From a checkpoint of a small transformer trained on Wikipedia.
Size: 4 heads of 64, MLP 896 SwiGLU, vocabulary 18037, 26.7M parameters.
Architecture: RMSNorm before each block, rotary positions, no biases in attention or MLP, untied embeddings.
Training: a variant of SOAP for these matrices, 1296M tokens, 4944 steps.
Each number is 500 + 50 x the weight over the matrix's rms, rounded and kept within 0 to 999. Layers, rows and columns count from 0. Numbers have three digits each.

# layer 6 MLP down (transposed), 896x384, rms 0.157, rows 517-553, columns 128-255
432468401418568517517512532484512452478500555529515532514489508498502550572497502463472530528486472559537559487464456573500515492498524555478513550421480507487462512547537492554493510522500503510493475507536494503516483526453486492424516535441444522519490475510533486486418558448500506497527449568473493492506554445499525479483503483416555457458516511421504441570479520512485531487435
479589503501472517514531465445522531522532464482528530513404525538364519523437443442546456476422544429471491561509551514504465454468514371456509446514479539530386476494489476458391520515466520540551483528524575527546457531546546567462475454497510502483513580549497422486482477470461572454410425522572497414461518540474498593479472498542475513464495556530579525434574527502438425487490
531502462519595530524481490506486468474467569518476536524483512529452545535541573555464505498565479514460544485557465528482551498471553516486553628545477458513427444532537511424510547485549539585449557550537493522453574436545528550579472458377506443434552448468490575470512455454498549526537442409497444464537485540498534520514571502450472418553437494518485475494498533497443573514533
553534487459520487519517449397386551478454461435541520547505532427484469602538622495408439530430564508496418528460414478493565534401574531573587439526400404473521498478489362518419427480439564502480488486472465523476491532414471476499549488495445461491537556551520592496546473462441549480501410446518472449500510443526580563571512508471504573594445508445526408498451528514466529556429
567484444475427492511445531551621527489569505604543474463462436512531459605488500485569507465480496510501540458540493523530444606476551432489519499474502370532512442525563555448540560464489587455485479473411535538444490495510491445532509539504524509504523561528492409550454530446478535472489507500501478490409474481419455583553552512465483537433495533529527456639548456494491535610650
458401480574453520433539590494523444527544546558478443475587434579519475474532497443400571477543529464566502589561490578439527502521464431465471509554398559502491551500587549449505589459593513469543503483438523509485530437511463482494460491480495400567556527491430469455572469432450523518496521497439461484472420598509495543604527520463611462428503523502498621592486531492423462608645
442557465544550464511430470533531528491513542571413492402490503470580533540520518508501549544428601481528493509544337480530564483545601459480534574599509544532489498440539547476494545537498524502557472530535428525510489525444439445532494450462470392457524491567520531519522459490503453400503536547601532490509481549500491487549491519545458509514486563566430509530460528561582482498550
484468485497484505491468488492548525569489542543494465530418543584513440592580450491515455556489591578480511585515559470518581493478480544544532409538477504475566467513438547376492633480434567455537440375499493560550502475499412556472440552467485552459465521510430533534357509505562557499547457477502432485552460512520519470511476625482537499474482509440390440646518476439402494611561
578517502491572508484504498515468525580551464429503544525544544484574505583443441479386445467596551519456545556464589536519561542526513436471486559376529434556521455539516462536472457460484497461486532415599549547484508584406549543579508557562560455465354545480490551545487508590493507522508446574420487480557512456553422522471528546537561609472491542478462534579531403488525537452517
517449424471542520484480457562456557522533540549434441541472495451549447520493493486512487543546480509449510459457533504527470532560510562504533485454439492531481503485462512495496478440501514545521504417461524473544565473442470498542473565559526541545527511429464493601451506520520612483497506551529486495424455558456466449595471453468540461414406511410488514534512613469557450441482
531518548562531510464432452515517524543436558549425598489543566431474468543541525484551437489520534551420556516575534547507513486512561462562491508445507481588523533543458605464499537478511493496522491505476482548550506471496398429467432624416532433551568478513515587494449499464536487422506589491489528525500498456488456546555409468443491500465492552476456532421569434483439552519499
489528517507505477499470534490584605492471362599353491511462425443520618478540451501572558551495449568545516511477516503462569518589528621545521602401432529474611476534547515359577484484498603402467540401601574529518516429516525543498570489503468481497465549455447646494498431440491487507534466512514559419452596491507443421489521465506523438487521520509453476532541591468530405501482
433475433489443499480502545469508526538552456546454474451555458464486432512401477493534454421463517486529482429548447599547485515513500436501495508541475454491481545464482525476520518463565532535579579505569506544491482536396445479490451553529531498480502443544486480527531536468511483561555502495527502462447471439487539545539480474497495405529509526550413536509452562480439533532581
536347504485490436484479575518423521607476583390424510612475454473571495566378474560391463496502529416535517529486484577507468451435519437539502451533455473480475439435536569522508471528531541516606495519564518472503563497515540533421556616442485476475456520552549453466631492461432529486573548479593447601404446470547454478416521537501435558431537466542478466572465446530409465506490
451529543506538455550510550491465490527544378560642512445495567518497543456414490487491419500521506544407507487525518485509517523483500502564485455511593542483492426509522555509614495450517491550427492447521483452526513458436463551522546603578515542428519579474564534499551549457527453509544513428507542508510468487527495463565506547467457444534454482521485519496605547515478502526488
451524365469516499479435491450438470557566492468633534481494518432487423526397375468469491474486492470459524492490452474418460441560445566534519457478543503539549501512542536552474490543509543419537503671566534558546492617527492494526427507509572572512446474475514494494530514502531477509499521438445455456480586470506499510480480585451557475454466583572579510546576531553534417475441
512410488511506508529417453445588478538488432494463478519504442433501456548537503463507461425566541546510587579474476511520482476476478555476422414496460464485452447364540480479502495460585491489564516517522440507429450451508565566454563478491445439523529555460454466485559485484491526570555462458481537478492520462477496532433524585521489530527590541552433492451456451447579454535414
437431602468414512473546506460425472480491490557517532530592566528469573575438612528559545495496570485443384482540473425558488567450440640504547497504612465479597504485476626510468477528474451486528512514534506538495497555465579496562542533521553457510519591593519503536431529567482511466402481531487495501528546416454478434560549451403467543550540442407526603535433526525587504481509
537418567441413575488469567347544566529488401434516531376543494499486496485508473488493461545445452524465699456507495439513477419565531451445505531544461504535427580466460514474486482499621521570493448431403488542575530422476538532464599550556451610444425474507491427473532487515561584527572473457546543512585480523483498497535485527436471438554534502536535506472436524533528488446577
560543527504512464445498554515479510517448480544487564509481531528525542432520451502463464488505478572479434475450542569503449514493424432510473463485497592528521439507388561484496441462465606468547447500442487400441490508521472429497520480574490501538478487567456569456483487457493552479474555510539520500448431461504549480517490610516498506548481480519490468480520516494471550466513
464458512457461512490535524582494506445504556438488565542440456474559574508514509373482537542532532485480437542516496570496528493474407536467443606458436531450502505487458532511473490520590455485508448406507447539476550462495545439449491525499616487578550430555490548496567449582506493507591439447485511427493407413509565457536527426477435504487485668482439495555490451482422491529504
387568447581513527443544499476536454465466523490549553550516516422524552503480538496513472584522526582536426481534515591449473542462543537598529517508375464512440498446440564583525496411501508448561480447501403436566537475505505578431491389464469419380569443525495517494527454502476523562588578415548484599462508538481452435383636574502475570473403556459510476459540496597588468443509
495550471585509520460531523566486550474564552431496630454504463503485546428458474447514480431468463532536473552469659481484522360454459542524533420474485503456440623469507460611569556584451478421483465489552552539445492483519471423550557472506601580457445561525539538482507459452517502422543464498519530477522555398539394518518550505491485505579507500516449444422531532519518486547425
504426553450450489504476584495441452536597500549555466429559451564500508513450545478482528501564500403535548489537450488477533462492485464415553512506463530534468458506500439528505506460557378555505518553475484535435490598495532478534505506446461485452502517561509398513458541457500517561498479492519463615554484437491475576501502546543469478510546490450515484539559544483504536526522
464400458493547504471577499487553489498480562462488467555448429535473522496514482453516462521560517418458489526585335476487592455446480493433472523555528502437535433420450554467489498463526497461468531474540524496596470580510515443508554417531477471490501508497445488548401596517518469491459436474521521429619555398566494502513510519468489549456498510476472568623440527527539454493487
472352529455483524440519507521499544529537600512486572517522494496479560511589522555535557530462517581519495514528469337466429491445490411512458469432499452473499479408456540468496512527452476477543452492659498552495534598524472515479576543446512525385473561528594560460468498416460557523480490531474550519456479464427478438469496562526488508525432585491509461574505518478548419431519
533503607457502486621431511590620496521552490400501460465493584538518546571527480451497527555518416474533532505485547446488551499543528450600508452453481491509526532461460499464540506483517450500481459497556368565526545491500486429456435553427524466479498486449475464444566530461472513552580556553411551530499471498561508444529505494586523558475453521478506422387452581511475551470538
557481532499512534444514550477474493568527414467567511445507511430461431439511542502447494487549583553512444552456449538491466496518600429453528477518538491473472488473411521608505449561525565501462453534578498511479518562484423597525435435452542518482584507558539452536560478404610457431547368492470518579574460428433457522377559584541544461482573476549571508575465543461525569533598
470535555556502481508536472431544558488494444442507568508548526496507559508496563572558555501452531474529505575474602634458528497556426418409507519500531488437509533581517520504425523549481445551400565552540457536534489498438548432486517609455538528488485465541571379559489493474495508551444515508588437579402435512423459529546616484367429509455538526521552533550432481509566525502549
478483391451546497480461511463441504492516440524495499519538452541523440470539570398497482431506429507458538398509496592531546556401504506483557534539402421500424436541443468504466559485390532537517527497542484408562567481544499499501504470452525592469476507497503424506498530498496464522430543447512464510479556532586531433564535522526512479529447510527433527420490546484441450442405
495532524500431525445492456512525451456521516537555476522451450590433549534483517527502482462551573530587479566464514448495485401552432427500527450504518499590556545526364504465495528486531535455504531485567510552495457506483566463446476432558451479563461493494526448562504459521516552488473554554481604510509527568529529559524504485482517571455430475464519586508555460445469547469522
461462495570534457550462543470545531382465527356512516462543500464486469471518432635483611444464487540449570522484457400494462483467548517521387561549526403454400438464566535525494530456587479483543512633478475468462487445582503556528561529555526550438518456599485434411467508554429556476469454614541470466524491496590463492459599461476547399482434563485465441498480438536557466452377
486501459498480421531487568528591438508580528450573444482534473534526500548399516534581458529554539401525462479473473582559461452496480478420489425468451525480510466377490562392556587555474528482483500437537427475558564454506473550437519465484450598495490521511454491483506561448444477470444546499467415500561543447483518555475503485528456452506499547576556451519483557436459494532525
542518480444541496482621538505505535540421513529564515554545488470545425434477492574479413433486495409535524518448400506517434507541586458478513414499509473456514496471450544507552452430449598479469511495490466494533519612452415461524580479576470555481501448462442485508478529560435444480420516488492457552485436465571529473529512558515518523466474499511515426483492557531447491489532
521459523483458476500458530533509510478463496527578448484496509434566407520540529513460468415526425430417553454494562510496516456546542502425450430481468432534556521438508554530546502468549420531543517518458557561515567537556486476523467553505527453489482416523457563562522524450460409487524510519510489526511508550410577504572420536566438480543541458501549404478460524512560430489508
467401481508481487523557523490433546474515416541410478487519549513486475431468561459535461492524518545457499428531502452485511591449536578497411489568492471509504414474523542508604496455527486530451469438476526493498512449426550547502509448566531433529440453451582462468475542531455579473568444447458482453420467478447470460436503480480589512555447484547481489399450535563515512580513
588413406537582564563459456509463478503539436454484477524500454465462517372582486395433539540447512507475375531496491481568407450421415508511495488498540479518467535566503547456506439510467426419494499530439472475496364557482535556448517436550579444492501450555471534495554535457503490487503427505498491422485480476466533498489455508479507540488454483560623495521486543453489559517471
# layer 6 MLP gate, 896x384, rms 0.149, rows 518-553, columns 128-255
475514496508489553518516489497445499568525483480465549497548501484426547467497596474457527574505468465411531532570557563504442520490478434501528472523527494547515547483530432529474530498514482478484413445476464472472554502575485502490501514609445566498501555460387514550596533419507399571510495379485546462545485578561474468525442484458529520460443548457466455476528531472563461498454
498476511402545578577484550445473530457515516503498443472401524454448522505511504513527435537517445510511469519472459483493437571433531534577601492499432494570587488551523540508458449501543520496492508486494539560492485473521507480580467511464495498450563490557466564535506485419563544524492515412513414536523470440463398466497472581453514519434583520455491392484460561494434451528490
429531517464524493433465455567473482496519533560500546471632376452474558411555506493399411375426510515450441466506546499497500438481442505484500544558525487486483455477533493465488400467460491530472422532577552417551420554529510555488513517571529471519483464495540375600499562540501509442510528528552469531501565448528369508531516516525476462527445576428458434515547514524468417501569
544551478444485577499633476513479606515498552648530520444579468552496503543484534535417489524546498479505542467487477532563479492466538505428462447558491561476516481494493527575496542571514583456500576515606539485552550525504496505489530462397495498537535502513474493559512443501493474546504486572510538525560540523575564544536548510588507400488501475512477453491424518514551532475454
529507566483457552457513469423549458487431576581516507426493585417518495557449530551565565475528428524528416536552505471629447465525539438488426490507410525498520494385453462472476508542514622467522499544604602475515477455553431550614469505582501534533496474532446482550467547488570518492479510455515470534542514556463480540503586566558479541449514517520499578538453523499462443444559
500524487507490511546499487495479557496567488454507522497530432477433459506500555491506480487514469524476464443486487462534522455529508587469544463517545560535474497467537478473457462421388419571568464529438466419534519477475422460481492495501511446585587424501493487550397520523416493410454452520489473490401539487457390608483443524515524562496427511540488455507422420521431412495507
566469445417540489568498521571553525500557500503529478427434527524562482524400413581396475515494501492322545498567514417442624586470457441489604532517565575500464524479486558518442541502442546469512483516542477515457473415478493442439537512504492547450539475497500503601461541574526507463518538413438528469414503530479503488574542537531503478406493570414456401576473476504584451547529
485507507458551556535616498512424551450531522420413376365439511429543492576559485412464547590464426556506455584496550508474558440492580564465541506462658510549516479618473486527630467577428508507468527536525438456489447507601552534548449537546470614440450566451532552618512447476461537480537494593524486601444572520532558495517518447425498504495501404481538447522470523559609444471477
485514487467478538454589446528497586452474544620569422502431487508452432616543442503506531449425462469486512536624484419532513514484541528621488516604534496529504379482522576389488524489465450500574498483385455549504499439526476519338463520591531565530473540529417385409473525563579501505459580589463537466525516518493481467439534526481500585527516493543583338521514533462497494475409
475553504501536440538461508525530444411514514510492549520413495480424430518538492577487507403457553510459484566504510551476509555453488524426538473508454604518471505460505441515519486496562527487419523486527551465510496442590472478511450490489589623375431430587480569468531425545522467493534494515437458535530473496521463520573385544450485518637659547483534526580456539509543682415429
577453429608461538557500458456426415480566571397581448498518541540403496480581550514443457493522507506481510626424487529447513422459508428385602439554502438541507630521491465551476441532551437542467424500450522477558543520442478494597437540479563501484531429516523486539542527500493580431446485507545451575513483486569470509541537498539479531473606506550540531431428430522378535481529
481551540437514514433497511506512550401499424484469504502537460485507523472478478510453583466484476494426516449396471427491453497541534449448495509474484498570615538455459586463486530568444474585488476547441471512480576507579494455475544551465504541421496535488494483576544505487599488470455493513576530495506516451529476438544527464546546500533506477488439564545410491558570538541484
534457575516553502407510477491484380452492575472451447627549573551479509490480420484435449516525429466512446512528417489466528475434477505545469479513420452521565490449552469509458538583470481601469508492471559476549519498488522553579496500457487496552528480480500568544420502500486483506413525482474576466449508429531471443427501489465550508536540581463486537502436483425511551538480
563519487472515505538517419534477429508459519444512543508477445524488432449559497454484560454525523347494540511504526464480570506515549466488493480539461467541525516503416468564526549582456484476499495488476558530477469430632478479563464524509435504445472507527467418426577581472485427508497477507568477514540512553523564459450385408495555536514500537497505520496414505525482533536501
493547385361486479398484557415454454414520413542468476529520554420465443468438495451507584513412513543422458550587526511507551538462507462457383540403557525467469530469552460480574409479462530527581520570513520543587530439553588462462493452448544499521476556595609527528601457518458506429491551537510464528554480433476534506465504500585467564491487587472502536571506473553468449495495
535466586511454424520484495408569547478477475496466459524517540524504486498500524468593454578557384458554487410481579517477534422473489410537520515485543510421457510448443560469544442504610506592461480493508465387524557477567486493468420576483595505455486449523528516620443497528519568507578558547521558524384486530475438449476478583511503404479431479503476436531490501411506543500541
545500428504597448506473501564447477602501524499457525453473356594475539505506568622548464458516481470514504516550572448554453490515579534522532550488544491528461535445542403484522477524511471632526555532553460506457562479397532490407536558515440459536482594429535465476506559507535499537429535565493477525559576496504476369466526586486566513515504466427558554508564451542494476415470
524505530532531470471501454471450475498574519529587466469508487547382547583433538539560550576451511479451519555574467477547500522529493434459528525520594539513533499374552506505552432601396475485532502524342515439644586471522462519440518512554531439441612542456490538435436509450484550470555493429580604591491548551488463541526447486544479455494518531419477643515487465570494462522506
462536513529548490536558577500496455517482444495521537482485492517446443498520569601453575504520475566568521559469416426405516459526575565476568530559503501521428440498493488570513541497461624466497502419495426545549513380444487528548539514603433465513461513430569557487563503537479518576469542456516516511530541549490532511518517494481564437437473478497479495393488426549430427457595
441499425582560450509462575472486434427507554558569510469567518457491488463487414588499491525509547586431422501474475513569441500471539493524534472531582541518527459339458635576508479386500602467399555543573477485535493446519532556497592426575474568508613593563456490473484540444455509397598537452415569567538452432525445486550503600412527542479525439537518579432546509442413551520448
468522446422480527455516527400550539575510546533487581470499494472464600444485501518489532462363456477617530434471402543497478496558594393492581429534440452537537426532519537619481401441558569445456540503463567481487514450518554506537476485515551478482486528523490454506438520487473553455472468514456577450507614520497428482619417544525512444512519510475474565524484371506548442627494
510503496543529590455557455456528484356543482531489496400420496447502414589493478453621447570443656530484413425493574415500524507482514434485465443586557530462500491507469498563551566469540502578505505500503512452494481542511508534438473544459534477503560537437546438563513413588413442541423558493443525586501519467627504543506431566547513485598419441434566514527440497532513553467510
486462426545508496615454360409570515473574477477539438448463371374569524495364502483606525465551437536509398490368472551533473588503530435482513452502574507447454476423483452418509437580495365411504483661507489539376544481488502465411509446452443560487484447631630487524486423504425430401448528543530614491483536526439436511513511524458476450537409513401474486585448506571507520622588
482523546526583464567419516420553501462487493495528537492538454513434466562483570559485487486455509519494454575336431445516441525486436402521605428488457511503444548540517528463509568508501640527396482510567473465355569468468475506556510577544448552396557433533522512547477476535572544484568471569481503522469497600482486473538498485477495497490553496494570498484439533465494499544468
507492397525520441549374530469465465464580480589491534481492423486418517543489458519486535445481474474544452439501431544525434508561547448519503558502483604482522506497508484566524517387504573477464422519491545507473501421534411572495491547566537494511559527555615495441478490404448557524542492526562501489490410408500496605464528495495518462430525496476524445525593537570479596533572
491513410503527465462525507576515470471494513437418518534527536522518555505445485436482393445499496462410560522573519438552481576522540528456534454547436533517527538465543585497505461498500425494504557559528479534537528496507502510535546571481494525441505477367515390481514514461562495445537480464536509511484514425460474457479452564576534524377496577438466459424536539549435569500510
525406553524508402515476544464464491498504504492561325469562510464455488463439509544574501576509435531586441398564476459480510582518475499584585580378483452462453547454527413523579565568460549528504538550488575506405486515496483530478562468441511507523560531479495494461364518482503540506492554370448585425453486506529521433562494558583431450457480527533553523419431451410411496418546
426496491466456557586436578518551500561482439481469528497482462466511511513603555563536564586480502538549442467517528573531551494489416581515416523521435639570492476462474567539548413544464501493566471484485598478581462471557490535490541478548503422552502475485534550398438530511493396505412528520530541512503443412483553518558465549487427501577493486523543373535430543548476420481487
429546433518454451575520540518505451479522519512502428475566516564613565587511442463490474458535458517503492555489466494511529498481506511469546438547475481578426464504481473478462521542546543532488505641492489444535466541536575456431471493491525505464515528479565460448481604543488426515445478431504552480514505547449512521468440417521467440494563543541510475413526628474452461519545
501483541538443471529482561467475461542470543404526370499575457528445522500534373444502457507543485500439494557488431509421490446450451534483566481494518441524444507471561509569493463552514521472529515487613422495494460500509556424453498531437567492436468452487559522503416506477397442502625507478596467541510508540544431463550482531546482551475431460516470437470531479505531503469450
525489493437466580462541571480554450441454493488525527432524516578490544483419499502556447474578498460438451495455509477582535427398504461520539535489437481506413565458381580498498486469519430505437572494464445523546521540399600487443469581447519372464527452473469509509439545512448578518456471503447542467489501500545629483510531452412502509497462569448578624486467513558539561487516
343477531474504542476542458378440536446406629546505521481526428490609589496476474474507532416488456544462408485475434490500528583463624450465498460450510536485555448472603436531497462472569513432476397526513529493445557552460460476527414453481461506459522534520437423440553462459555479470581479493458508508407483540559511480597482505541545431556530400486546454490466523510549525478528
508458394499503546464524534480459465509505466498397418400532493533531477561504463553500462539550507486441579481519522545487481545524511570506493504539389532503558543573416492515532466527495499478494472486527524438482517450468372522523475551447465580491511452486446504501481514437498517550531550494453523520479594535459578570522425557422471454480584513524515449478446498499549460427501
482432423471442405603511509531514481475412454583486500521568479431480465484490507437534443508566482484399568554493478509483493512406572500551474404542475514511509517482632460612526521456464594579567530546388568507538539604522557435539527575574564428407593452505614478503536485442510560555579448424539587531463479567514378487477461625533452538533516464510425446543451547501416447475490
440444485457487496537461472539460528497468489451517519503550442500567470526482526560509497528531579480532516470523550460520490557455456492497498514497486499450484496520417519512499461539523444430591467537519550529459504535514513502510501451481474514493461443579443371483495489526563494622478505496571468460484461395484442525531475582427519524578588463513441478570471526599465463485473
517592471527527455452476579495569368526540464498518571490512507459550460473422512539424462530497429462570488504447562538506403536589511504477447505505529536601462524522498514522467536471559567527615522412507515439486564547522409504464535468463504546494403426540495470552458486525435419433483588498460483465462594491529535501414543462513495489452432456506499487477513455539561479479515
# layer 6 MLP up, 896x384, rms 0.16, rows 518-553, columns 128-255
559426446562451553491502620595446441466441536547488543446524436396489465457478419511479464500466437539535487505543469438592572524586497439458518444567522483569497564533482502550553530436484557444452611502604584526503476483575442617497522479540468455427535469508501552507576449378564492450663499429488504570489581539587446439431506533486464467465505503495418492377468568472480482527518
492551533473508420492509494488526484478509459474479436493492516549528469464515509555464667532460532581496537411543544554425462486498443492485476536475498486435589579441546505564481483464521528482546540455521584448600486497422490601504579558528529503540564501467458490448530484503514486495533482514526479422513498527520503553492460526544426458522500404496467526501570491474487514490573
385449523472475451514511520446567476469468506612655506484556503594494540528541552535409448471400596571508482514515528508483542443473452480486551527367503529491420478568528370551497522550547537383465560453511472484475429521521489530510396529496604564470472613451538490526502438486487461473586449534510398561531432487488498531512479511475494473451350533528551506440510570435509449526552
554483436479425547458525503523484446465480541427550491585529480456562514495553552446494476569533524524462529491511416592459543518469445497491482511425488416444468435555415451511598596455584485609426510518550537593442516524482428517536570485576468484599452547434521558566372491565532626530499449513495501522538583492610431560454472496577464541544446502548382469416419458454580520508529
493515454457520500408513499494401420541547548504497509461389549455549560560469517523543477438502475495484503577462596553521506532491508514601499499493498449498429549447528552493453448548552429398574477516558475451485541596654517528460504529539461438530445615535603468552470447450466469490520517537508509454516425500525453518464448502486497472499446553507515540416472564563515458530584
492427564451637549496473572338504538445546561482576486430525534500492498452479556475477558480496479522480467424608539532551509404477523477483527459472516577514448431531580477473437544515505451539530614395538483452498431510503516467520541479546516432580499435490418464529476574502449558485596581494437479508522539463516469516509464535519575480473518479494537605480438449523463556462541
570522440438616484502495447569510414500567511486536528485498505501493470514370581485605534486451453460477519459436588521468532521537451418455597480486500546454520497585458447436480477645446503443554525507539448486556531437504517540517488566465590434521570520573559580537500411636523497493542558528536423467493568488439473530479529533533422552509558474492477530525449463492582469519464
511511420515450568518564482406573506596431534498541457449526522562484458580449385426493503601528429451451423510490451496428581506542536464515526547458569525452508621591412502509565539550353516403510570467479482520536449628464505429465509467520495493458456616581446605493539440522527542509498399447461517600485535482515491493392506506447516392556563556421493466554460485557559485431488
489442466581547454526582566589532581492426609459500506547492520547499514492409531511485582510567502426518418515507469543533465543478466506556450574498520474499496490512406562412618497456390453544576582470473481455533610447468546516474415477442570513513468431589514399503497506555514462561475564522472510442513416433466367548474514451594473494450479519511477410445581564535594544484403
429469500589530387462462525541512522493513487530530425567527518453556498533496451521479604511427479489537508542478463509521393496454548533578509541468427546456504536452452450535443492420451451508463463469503549464556539527508461407522539503517506528446537460510406490513550612453513473429518477508447574481543505515475492397487452442465440558485551508546559406537471538509474508489456
525532446553441584473627483478444438618554475430568420494520524471555437536541606479508466490498546442445497580440495446449520500509457487495573510510478491578396551516504468538532485483569544517442522495401573562512544561387494394553431602505564482465520495518464537507458471618526538525453510540457508529539446537470431518497478477465455517422516523480452523512458536456425459567424
511515529538466496520487457515522482472437553554460469473551379513503532483474572521462446425575616436610489531461532531473496498470464566508554450516506531564453573550488520462439511492519544457516519622454519493569480460419511530559577502412495486529456505479657491469484523489519503419508478516465439514524494458464581535449428484509477461549553505506518467542497458513370503461492
531432523578546555522454436533571460437551453464499453501527509583453522466531497476525496453554555463449413483448577450565511434424469441383564581556457425482506442459525496494467494472514404587553428517520447433361441514495552579444421529539413490469492412502524409520427526477395472500578524398544476553418491490500516546445478515616575565533582550497507538438443441483493582606579
521571403554547487462497456498451477474455555497407441603485538505500472466483515479488561544570574501525508549434496488543508487511495449545518497556474552562497549406404468535455536482577500507598568563488524562511448490492581467430438445453525447523499471543511541453520471507603479419437456492518467425531547503455509495449463462531543512569531515520487544460476561478521501555501
488452522485584388421482375403533432535547502482544465516521639534586517524478501485502434518502490478518431540504478577419542517471439499474410617420436497590530466404500551594409490467410452440501529420483573523467461464533515547560507532506517566523520391532540551490537521503499451528534491467392501524414433492419442463447598467527522561524467485637546463483459527538542566531426
451484527492561461391426451620484471615527495540542512512485487479541456481426487506498499412453489515444475393396435454534597521462455448487418417559531451472544489496534508569469497474450523417529501509515582411527471495558467505432546413528481503570477502514490555563464565521456500516469495495561495385465443492627515528633424535492526437553426402509554479464491523560444511488474
471499474607636414533468442531426488472505462560482385533535403530349505483554530558468474507375541481450446465446572495451341547436549568470534495484351495557545468482540494423539421490515549618424470469498401487558507581571494489481600575440413414572462516455437585482504525507481563538453464626522467526507545548552484453496500612476484493542485556382554543477535495441468414472460
493487485549579515545553503473522478518438485370516598536605606388483476532499431436394449420415485568473546472513536520542458488445576593534454549508477465498505577567476485527489442448462537478393487525491496560596455499379535495489466452566537578445541487529485556387554479539394591515583573514584607498557573420475518560459472451487468531492595578511511443517532439610551517473517
629390584512558449543485570447483484476591478507541585482524515447463457511535492569463476514461590550565477494561451510472419549425529422500556468543524557528475544512493489506496595460407478556594484499525527496501501534658546584459429484451533475434594522604505500425531467520527461610499538580547444543532503497462514490523487522466617506524458518492473590457460464477522412546502
422580559488513512523577466539459557462420529479445567541553496544463556555471515534507527455455549549481571525523506552506452470520505529521620609516489489475485441483536495425549516435570498614421515527472630522451504545540498537552484477556498546539602513556519519376552470406567567495556532489426497518578477411538582534576446539453539564580476466551374588587464456503489454504502
520588438447503508566504542558581411545593585553468469469515501550521502478519519441504537528385498410487483497541440497502446539425562478490433614588467476476560519530445499590579486392574531478573410422471456527596601477483510443425475554559535535518614510528484530508434456474461442467503413482493547449616480460501459512458439421499536541533543542473452516600533428578606509581501
426515384569536496491570362461595569484467598462548427503496372488531421525436476453522532407489556480492493488449523485559525409564451512457537476470531460551538545520433469562460514554514383586444497478508538523491452524540431514437547525477460547487419562463503436516598453593515327482560473526570466583531516578492414493449467607417493419529527521544515421508438525393478500473462
439572540534468514470516460494417423504430462532465498559448605540502422433511445575519500519452524569443480419554507461616503431539525475555491422543514468481543544421442507512503507509441516565539496490492555495507494454390465505445440477454490514462437538509473619448471406498511492458455461550606433524491453503542501534462583582541468559503473492582482514537588461423593421543488
484608522530455493571452498448441523477470507559568449478532546487516418529494623487524565486448463518422474492521547418457438541510495504474536411484480612361519499591557547551501462534560505562502465515519498535510494505483493561483480487446538460506575520497487606524511497528499517435573472565542483531537485540516585534500493537474501487431539532490582486521510532366511563572477
466515473496564477618461548482477460512541523423432420469501498422535453598397496438505425549530495515532607513507537575456500469406501409422433531579473542539596559566511494484475506490519454579497500471391526444510594424449509371430544485497495527575468538522511359481473511534524482528513535448487567470511452519495581580573469447477514477540579485484590440522461464571535460458499
505546473488549417575471478514495508560481464371444457516485559635396497565452431507535542500507490490445476528501494541546525470511460445489560466513554521506463549461534548526624528512439493556518508488453376518458452342466542478511447487478452446484508512499471489528471558489580525461531480512471573585453496447427484416463463504526504461472405523588522495509556465460455531521556
575498523498515584455497421471537530478467455519473544448463470516598494538593559608448509545517448484624492543453403622419606581449522492537477469481479468454442526483458482559543507582419385565527507529599430543479467426498602532498456543498560510451510503444445427567492460445465521527497403441361515531486572529440514485517600595520588539458509478564523526512509591559529452505514
528459615459502438439474443582469412561415508544549562530525503489530518456447477546489488529357504558447554460557470486462570562400482474467590469546465473495498514485618448480490487432487533575472541332510433417476524595454484527404453578422510398468540499407533543476500495470586591547543460451507501565414518517558489489503598393477487446517518540425474567545513483417569553501396
517451550444504573511461545442529553530440475548530556480483452482493535404447499519485542430472558548562450477535458593463458598454546488478545545450513530447542509413464456460639504496520586541484517503465495468404467466569419443505441353548438538564565520573488527432575483412417463352467490599462448519453503434511532438554553494437478566528559446459468535551543492491487488465504
534542526505507579464538422419503473495539476497620475444480491428527535565539484500599529477529436454571522513558576453510612536469581491524606514505546525502550550476477575529548525473521502489514591474458503507509562520560489466452418447524531406487509461491590437491530525531478447535494437493516584453507489524495466448560471609530478433561419495496552525519587440537536520467504
514572478582588447481512468427466429481471536483492432521499582401499391418480493498627468513556527514521555487445627512409517456418536506494469517444490482539598385452514534489496578482496570519521445578465429470496626458632370485550459452489532563440543497494545499469526550583457466498586493472541440520518499492519435479451443485425486455454553526487539511514544424608542479514488
609498513506500414515461541482519513444496529506453451492516530503477535611491414532455487479494421488469564473487534536471486475521431427395481485396492480618507508359491528428570453490483586528554482435535409470491530425571534523508544457519438554491507445527555636517560549595527549518500573422448480423440504482501467373499503484528525498465462478595425530452521575459418517407455
515472443535513408506529428442464520520466597503528483476494541459544476473533448472489492505454483452554492497535549527549470615483503529442513541494504551588462536480523526498475522443465463501447483501615550433444460600478470469498489550423484560504472445502548421448436503454543430496590533542520539491496516489410536462437535520503438402460514458521513504517498495451552465517528
411561467546508479428471422493503560460495406540525548503475532571506488496465491468484522427512531612441510455521447447487499478390523325447494561483442527479437585426444468607509542526413534429515497453548517470551457547497565516474474386540590486475484516473541501518551548568474497504496449489511559520506426491428354585452530569550459502527549501414446506551515405573359512429490
416473529440560396508551518486507470493452425548510534475487501500555543530496605550442444483404470497553491485459430418487540468526478497418573553538507539543548516489555465557492476490521476433486415533482567539570469510468536471523493541511421464514427423499490448427525493532480506547455491443517518449469506491501537453459567564549548533542530516455509486467524477518524479415469
513508552472445434467485481597558438572532549477466506469517510434552463449601558551426517451477576570467501536527549544470511454486570502512450538538511495500357553444530514437510511437482524507432528474498453568484499418448461507525546493509538519578522524459454521494499519544529569495540382478435479507523414430558505499526585481508447523532561587476567491546478519491455442521511